python train.py --n_kv_head=3 --activation="swiglu" --positions="rope" --attn_scale=0.177 --tie_embeddings=false --init_std_qkv=0.0379 --optimizer="adamw" --weight_decay=0.11 --grad_clip=0.5 --decay_fraction=0.306 --final_lr_fraction=0.1 --batch_tokens=16384 --seq_len=256 --train_tokens=112600000 --steps=6873
Each number is 128 + 32 x the weight over its row's rms, rounded and kept within 0 to 255. Layers, rows and columns count from 0. The size above them is the row's rms in percent of the matrix's.

# layer 7 attention output (transposed), 96x96, rms 0.146, rows 42-63, columns 0-47
size [117 115 117 108 129 113 102 119 123 115 135 119 113 118 116 118 118 128 110 122 128 114]
[[126  90 138 148 100 110 167 192 126 131 136 134 131 160  99 114 155 126 136 167 180 138 146  68 130  75 124 139  94 147 168 166 102 146 133 146  84 155  67 150 111 152 106 120 150 107  83 120]
 [ 84 178 120 144 180 129 110  54 139 128 141 103 157 116 162 167 171 165 161 139 106 156 121 111 127 118 182 119 159  79  88 131 131 148 101 108 130 158 123 117 146  96 162  94 154 140 106 114]
 [ 88  95 172 156  96  99 124  94 110  96 154 118 135  88 165 104  98  99  91 110 216 127 114 128 113 109 154 119 130 205  97 116  78 101 120 107  97 142 139  89 126 147 172 132 102 113 151 154]
 [128 187 159 111 156 146 157  79 150 112 155 103 171  80 126 145  79 117  85  93  82 154 112 171 131  93 146 100  85  88  87 113  83 180  96 113 141 140 126  97 120 127 135 141 126 211 146 136]
 [165 176 108 129 101 135 157 140 152 115 140 115 125 101 140 110  70 124  90 171 163 147  97 183 139  37  94 128 136 100  58 101  88 151 157  71  93 131 114 148 131 116 154 206 190 132 121 153]
 [125 173 132 127 124 106 172 143 134  91 140 125 129  85 152 157  56 132  36 106 152 106  76 166  82 129  70 124 165  94  75 134 158 141 162 140 165 118 130 121 113 153 169 119 131 111 137 129]
 [113 180 115 158 133 146 107 153 150 160  88 118 130 139 121 148 134 163 140 149 158 139 141 111 149 121 115 157 160 123 143 174 165 150 125 134 137 137 137 170 117  93 136 134 189  86 101  96]
 [191 118  68 119 103 122  95 134 130 114  64 120 114 156 127 175 115 131 160 145 153  69  93 127 120 151 104 152 168 151 120 154 151  48 145 140 138 172 147 147  83 142 105 142 170  95 143 141]
 [129 169 143 143 134 124  90 161 147 175 154 126 128 103 149  85 149 158 133 145  77 142 143  59 140 180 160 128 108 121 128 143  96 122 127 160 119 136  88 149 195  48 138 145 139 168 121 138]
 [102 181 149 152 122 173 119 131 158 135 155  80 143  57 131 140  72 140 127 177 167 151 121 122 118  74 124 143 148  69  93  92  89 199 130 115 197  84 143 134 144 115 127 126 126  77 116  73]
 [100 101  92 156 102 141  82  77 100 148 106 160 124 128 147  70 110 109 148 129 125 127 115 118 136 172 137 160 194  90 126 146 110  76 153 150 130 121 147  91 165 126 142 101  81  93 157 106]
 [138 122 143 165 118 114 112 103 120 158  91 113 159 152 107 145 198 128 170 154 136 146 110  37 176 119 166 137 152 118 124 158 106 125  94 143 125 190 110 142 128 155  84 127 163 133 110 101]
 [165  52  98 164 152 180 142  98 103  40  54 184 157 136 130 108 128 100 146 130 103 101 112 113 123 139 147 143 168 173 192 108 150  65 171 176 148 157 140 155 145 102 146 108 155  77 171  75]
 [174 139  93 108 135 108 151 136 214 140 110  79 120 136  88 139 142 144 113 165 134 115 100 123 131 146  80 109 151 129 111 106 133 118  93 106 114 157 120  52 127 104 122 184 139 119 158 104]
 [ 63 125 183 127 115  71 140 176 131 147 109 105 136 164 108 156 152 166  95 126 196 155 127 116  81 140 107 114 109 160 147 160 181 160 105 138 113 134 133 118  73 143 177  72 148  82  92 100]
 [146 105  94  98 131 113 127 124 115 162  97 137 130 159 131  87 176 126 167 148 125 125 150 110 175 189 149 132  94 155 172 131 108 104 103 156 110 141 125  89 124 145 138 112 101 151 110  81]
 [107 190 147 176 155 153 160 116 135  64 179 104 136 117 102 168  72  96 110 134 125 152  84 108 141  60 132 127 128 121 132  95 140 149 122  98 107 147 116 172 151  77 147 139 182 149 146 153]
 [163 150 167 121 163 146 158 146  70 164 134  89 135 154  53 130 137 149 106 139  84 195  83 140 168  95 142 105  84  61 101  96 134 165 116 131 131 123 143 152 138 183  87  99 150 199  96 101]
 [119 137  98 146 153 137 128  96 123  95 145 113 126 105 160 113 132  72 135 138  81  83 117 115 130 100 159 130 115 122 116 130  74 103 138 169 130 166  86 135 145  39 115 172 125 216 159 144]
 [139 174 112 130 156 153 176 122 132 109 192 135  97 123 114 131  92  77 106 125 125  74 132 161 176 178 100 162 117 148 151 126 142 114 134 140 146 124 119  40  77 124 149 173 100 157 138  95]
 [188 146 108  91 180 116 115 126 137 183 109  75 113 100 128 125 170 138 147 100 102 120 155 112 202 214 167 125 140 142 120 151 150  91 140 135  95 167 143 126 132 136 142 193 143 199 127 143]
 [115 128 135 172  79 121 123 139 158 161 131  97 163  86 171 141 153 162 100 151 178 130 104 115 109  98 103 158 178 110  89 127 137 192 135  91 133 105 120  88 120 102 142 152 164  62 103  81]]
# layer 7 attention value, 96x96, rms 0.148, rows 43-63, columns 0-47
size [125 112 107 137 106 104 121 126 120 137 118 117 129 125 116 123 138 122 133 127 116]
[[107 130 133 168 169 190  90  59  89 120 168 157 105 105 162 133 182 121 139 132 108 104 140 108 170 171 120 115 137 135 129 113 206  94 166 139  98 122 156 114 126 145 178 134 164 152  95  76]
 [140 140 179 108 120 140 143  82  77 132 154 132  80  15 106 151 209 133 162  94 129 161 176  94 102 152 131 111 183 149 159 116 112 114 125  89 151 142 103 106 111 134 133 121  98  97 150 160]
 [169 138 182 103 129 138 174 167 133 109 151 157 124 123 123 146 170 125  99 159 108 137 144  98 167 132 131 155 223 103 124 115 173 126 107 176 147  89 112 121 124 115 155  69 127 123 146 125]
 [148 160 163 165  95  95 146 149 182  99 144 141 130  83 111 169 135 175 138 156 122 184 145 129 100  66 214 117 162  99 154 135  72 112 147 111 129 133 163 176 171 112 126 187 170 111 158 164]
 [130 160 204 116 139 167 159 113 134 110 132  93 151  92  88 165 143 148  75  93  81  96 126 114 182  91 141 214 164 167 106 167 116  92 138 125 174  95 134 146 134  97 112 110 150 111 137 126]
 [119 123 104 152 135 128  80 124 123 159 142 108 101 147 106 114  74 194 170 158 125 152  72  75 157 133 115 110 100 105 118 141 124  94 180 131 104 134 199 163 162 127 146 204 143 131  99  54]
 [137 115  98 193 104 160  96 108 117 113 110 151 125 128 108 162  95 106 137  79 124 125  79 146 156  85 152 162  80 143  53 117  93  73 138  85 130 168 160 162  94 156  38 178 153 177  84 110]
 [124 110  95 152 143 134  84 106 191 197 113 166 176  99 135 109 159 164  82 197 145  69 153 108 119 159  81  86  68  99 168 170 125 155 190 151 111 125 150 130 151 131 151 110  96 148 167 132]
 [184 162 154  68 103 152 146 146 102  78 102  70 118 139 153  81 111 153 125  92 149  78 156  95 122 113 130 151 151 118 161 113 152 175 167 182 132 109 154 118 131 134 178 136 171  89 114 103]
 [120 111 129 171 156 179 121  70 117 103 105 132 139 120 116 101 127 105 126  85 136 124 181 122  92 106 121  72 106 145 122 178 116 106 161 172 132 150 129 109 100 195 154 160 139 151 124 155]
 [146 110 128 152 163 159  63  96  98 159 115 134  66 114 144 136 138  97 194 104 159 178  80  79 121 160 155 101  96 137 140 110 139  76 123 117  83 118 141 133  85 195 112  90 136 114 143  79]
 [122 133 103 183 146 140 140 128  65  85  96 165 128 145  57 160 112 141 148 104 101 191 128 171 133  99 134 112 104 129 139 141 109  86 120 183 126 149 109  81 119  99 110 146 132 110 155 124]
 [178 113 113 109  39  85 133 189 154 108 121  94 107 142 108 150 127 104 122 117 109 123  79 100 124  96 231  78 175 139 112 105 111 170  63 123 130 116 146 124 153 161 115 118 131 135 105 101]
 [129 140 143  86 123 123 104 123 129 207 147  87  72  99 113 113 151 166 141 111 122 151  65  78 173 166 122 147 135 150 156 133 145 151 140  60 103 122 160 145 145 114 126 139  82 103 109  92]
 [177  85  78 177 118 138 101 107 165 165 121 164  83 124 111  97 140 100 126 146 208 128 108 142 141 168 100  49 129 106 153 141 130 166 109 142 160 157 181 106  90 163  92 151 107 191 156 120]
 [133 142 145  65 111 111 158 127  88 107 132 119 137 127 103 148 129 166 156 167  60 131 116 106  95 133 112 191 139 102 142  74 142 122 101 142  49 130  97 142 162  66 201  84 129 107 154 152]
 [147 151 191 131 228 108 129 171 131 126  93 130 104 173 146  94 126 139  97 113 139 158 112 193 115 115 120 151 163 136 116 126 154 134 111 154  84 128 151 141 134 160 178   1 153 183 156 152]
 [123 109 118 120  91 157 130  90 163  85  98 127 178 119  96 198 144 102 131 196 113  89 130 134 116 131 147 112 144  80 145 120 117 109 156 149  94 109  21 115 122 101  95 109  90 148 154 137]
 [184 104  88 121  85 158 170 122 164 104 143 119 159 103  61 128 140 104  94 138 153  85  91 124 117 125  82 162 184 100 173  92 127 145 117 143 171 142 130 138 123 137  95 132 130 191 171 158]
 [175 108 107 182 136 110  66 116 173 129 163 170 124 136 146 129 131 122  97 144 150  85 147 132 175 185 140 126 154 138  69 112 122 115 117 179 166 175 179 104 102 123  83 146 123 160 130 125]
 [130 145 143 131  73 127 130 131 125 144 126 102 130 101 181 131 133 123 123 100 103 139 123  53 132 111 206 115 142 140 208 143  82 124 175 117 114  60 136 121 155 162 139 163 169  58 124  71]]
# layer 7 attention query, 96x96, rms 0.0996, rows 64-74, columns 0-47
size [115 104  77  91  95  88 159 105  97  98 106]
[[123 128 162 106 123 190 155 153 148  95 163 149 133 168 117  90 127 144 139  87 145  90 197 171 201 175  61 118 153  94 113  78 159 158 123 133 120 142 126 105 115 181 111 125 127 119 101 172]
 [194 105 167 158  90 114 142 145  65 132 132 147  78 136 130 106  97 166  73  81 164 122 163 134 129 168 153 176 140 157 156 124 158 178 108 137 107 163 147 122 134 153 130  59 112 135 105 190]
 [ 99 159  70 157 132 146 132  89 149 112 120 161 139 162  65 112  87 109 120 181 119 111 111 141  70 154 124 130 157  82 188 105  99 111 215 153 156  89 142 132 112 137 145 111 143 128 105 166]
 [ 97 173 130  81 138  91 139 116 173 114 174 116 139 110 146 148 112 137 109 155 107 174  70 119 154  98 129 130 130 156  98  85 128 114 148  43 120 125  75 163 129  54 156 182 112 156 167 120]
 [118 142 107 111 136 107 141 140 141 112 154 142 172 105 141 110 126  62 159 155 135 114 124  78 156 114 166 143 171  91 124 114 165 133 139 144 120 168  77 148  75 165 137 153 113 139 182 204]
 [102 178 147  87 136 135 126  80 144 111 113 177 155 120 153 143 225 170  77 136  61 138 135 128 118 117  89 118 127 183  82 161  77 100 166 100 146  82 116 132 158  88 164 160 157 115 102  99]
 [ 90 180 130  94 116 149  98  96 182 144  97  90 147  88 148 137 174 167  78 161  77 158  81  87 112 103 140 102 140 182 108 107  94  88 129 111 147  98 121 173 114  77 138 165 152 116 167  94]
 [ 94  95  95 192 146 181 112 173  93  76 124 150 231 189  52 115 110 142 125 153 144 145 124 128 101 154 147 166 133 104 120  94  97  74  97 107 116 157 166 162  58 168  88 136  76 127 130 153]
 [108 151 135 173  93 128 127 126 131  97 118 140 170 109 111 147 108  74 145 191 123 137 168 143 144  72 164 165 186 120 103 126 121  93 135 150  36 148  78 188  76 118 148 130 133 108 141 147]
 [ 95 186  93  67 167  86 103 135 151 135 144 190 131 150 103 169 159 127 172 185  99 116 125  94 156  33 111 163 102  83 112  92 149 148 107 129 123 152 123 128 141 138 145 173 206 169 164 106]
 [137 132 189 121 113 139 158 107 138 119  73 142 106 151 125  80 136  90 161  68 113  94 151 109 148 119 178 207 134 133 151  92 162 120  92 107 118 168 135 116 172 165 114  56 198 185 116 170]]
# layer 7 attention key, 96x96, rms 0.104, rows 64-73, columns 0-47
size [115 108  84  94 111  69  81 126  94  96]
[[163  91 139 102 152 112 160 115 112 141  88 202 127 175 159 151  89 147  94 123  88  90 142  86 119 102 110 142 113 227 141 135  71 107 138 153 161 188 119 154 184 119 166 136 112 138 137 107]
 [210  97 121 165  92 143 131 134 101  57 137 167  93 118 125 136  84 121 130 118 157  80 155 128 131 163  48 160 150 136 135 126 173 137 139 169 104 156 107 119 128 163 151 135 125 185 109 146]
 [133 111 152 176  53  80 162 166 115 121 128 115 127  61 120  96 135 131  87 148 119  72 104 113 174  97 116 154 211 122 122 129  73 169 133 124  94 121 108 158 119 103 128 147 127 107  61 120]
 [158 151 155  62 140 149 135 104 164 141  87 114 123 122 144 113 127 138 146 147 100 171  83 113 118  63 156 137  83  99 129  73  83 125  95 142 157 102 131 158 113 131 114  81 185 129 162 121]
 [105 119 170 124 125 132  95  96 139 123 158 100 158  89 130  89 194 135 107 107 112 159  86 114 104  88 144 156 141 134  93 104 109 123  91 102 144 109 170 147 115 120  99  97 103 102 137 130]
 [194 129 117 127 132 185  97 129 108  94  98  88  80 134 125 111  96 160 145 161 100 139  78 113 152 140 115 102 126 112 198  94 159 141 106 197 129 160 180 156 113 161 109 128 151 156 177 156]
 [193 151 148 128 119 158 100  99  63 122  86 103  94 100 133  85  86 163 158 130 101 111 115 130 127  84 127  96 124 117 181 111 152 163  70 184 137 125 152 178 107 128 156 110 176 189 149 142]
 [161  76 129 172 103 134  99 120 127 134 113  89 142  51 159  65 117  98 152 115 169 168 124 119 111  96 145  78 128 167 128 145  78 154  54 147 142 129 125 178 124 123 116 128 150 135 136 100]
 [ 80 100 106 163 130 138 153 148 133 106 136  97 141  84 129  96 159  76 110 165 134 144  89 167  77 105 107 139  96 137 133 127 129 143 172 107 119 135 168 199 118  96 119 108  71 143 110 112]
 [ 88 148 194 186 133 109 121 114 163 139 144  67 160  73 144 131  93  69  95 155 150 163 116 130 160 151 155  71 134 152 107 156  85 133 153  98  76 123 121 165 141 111  98 133  92  83 114 117]]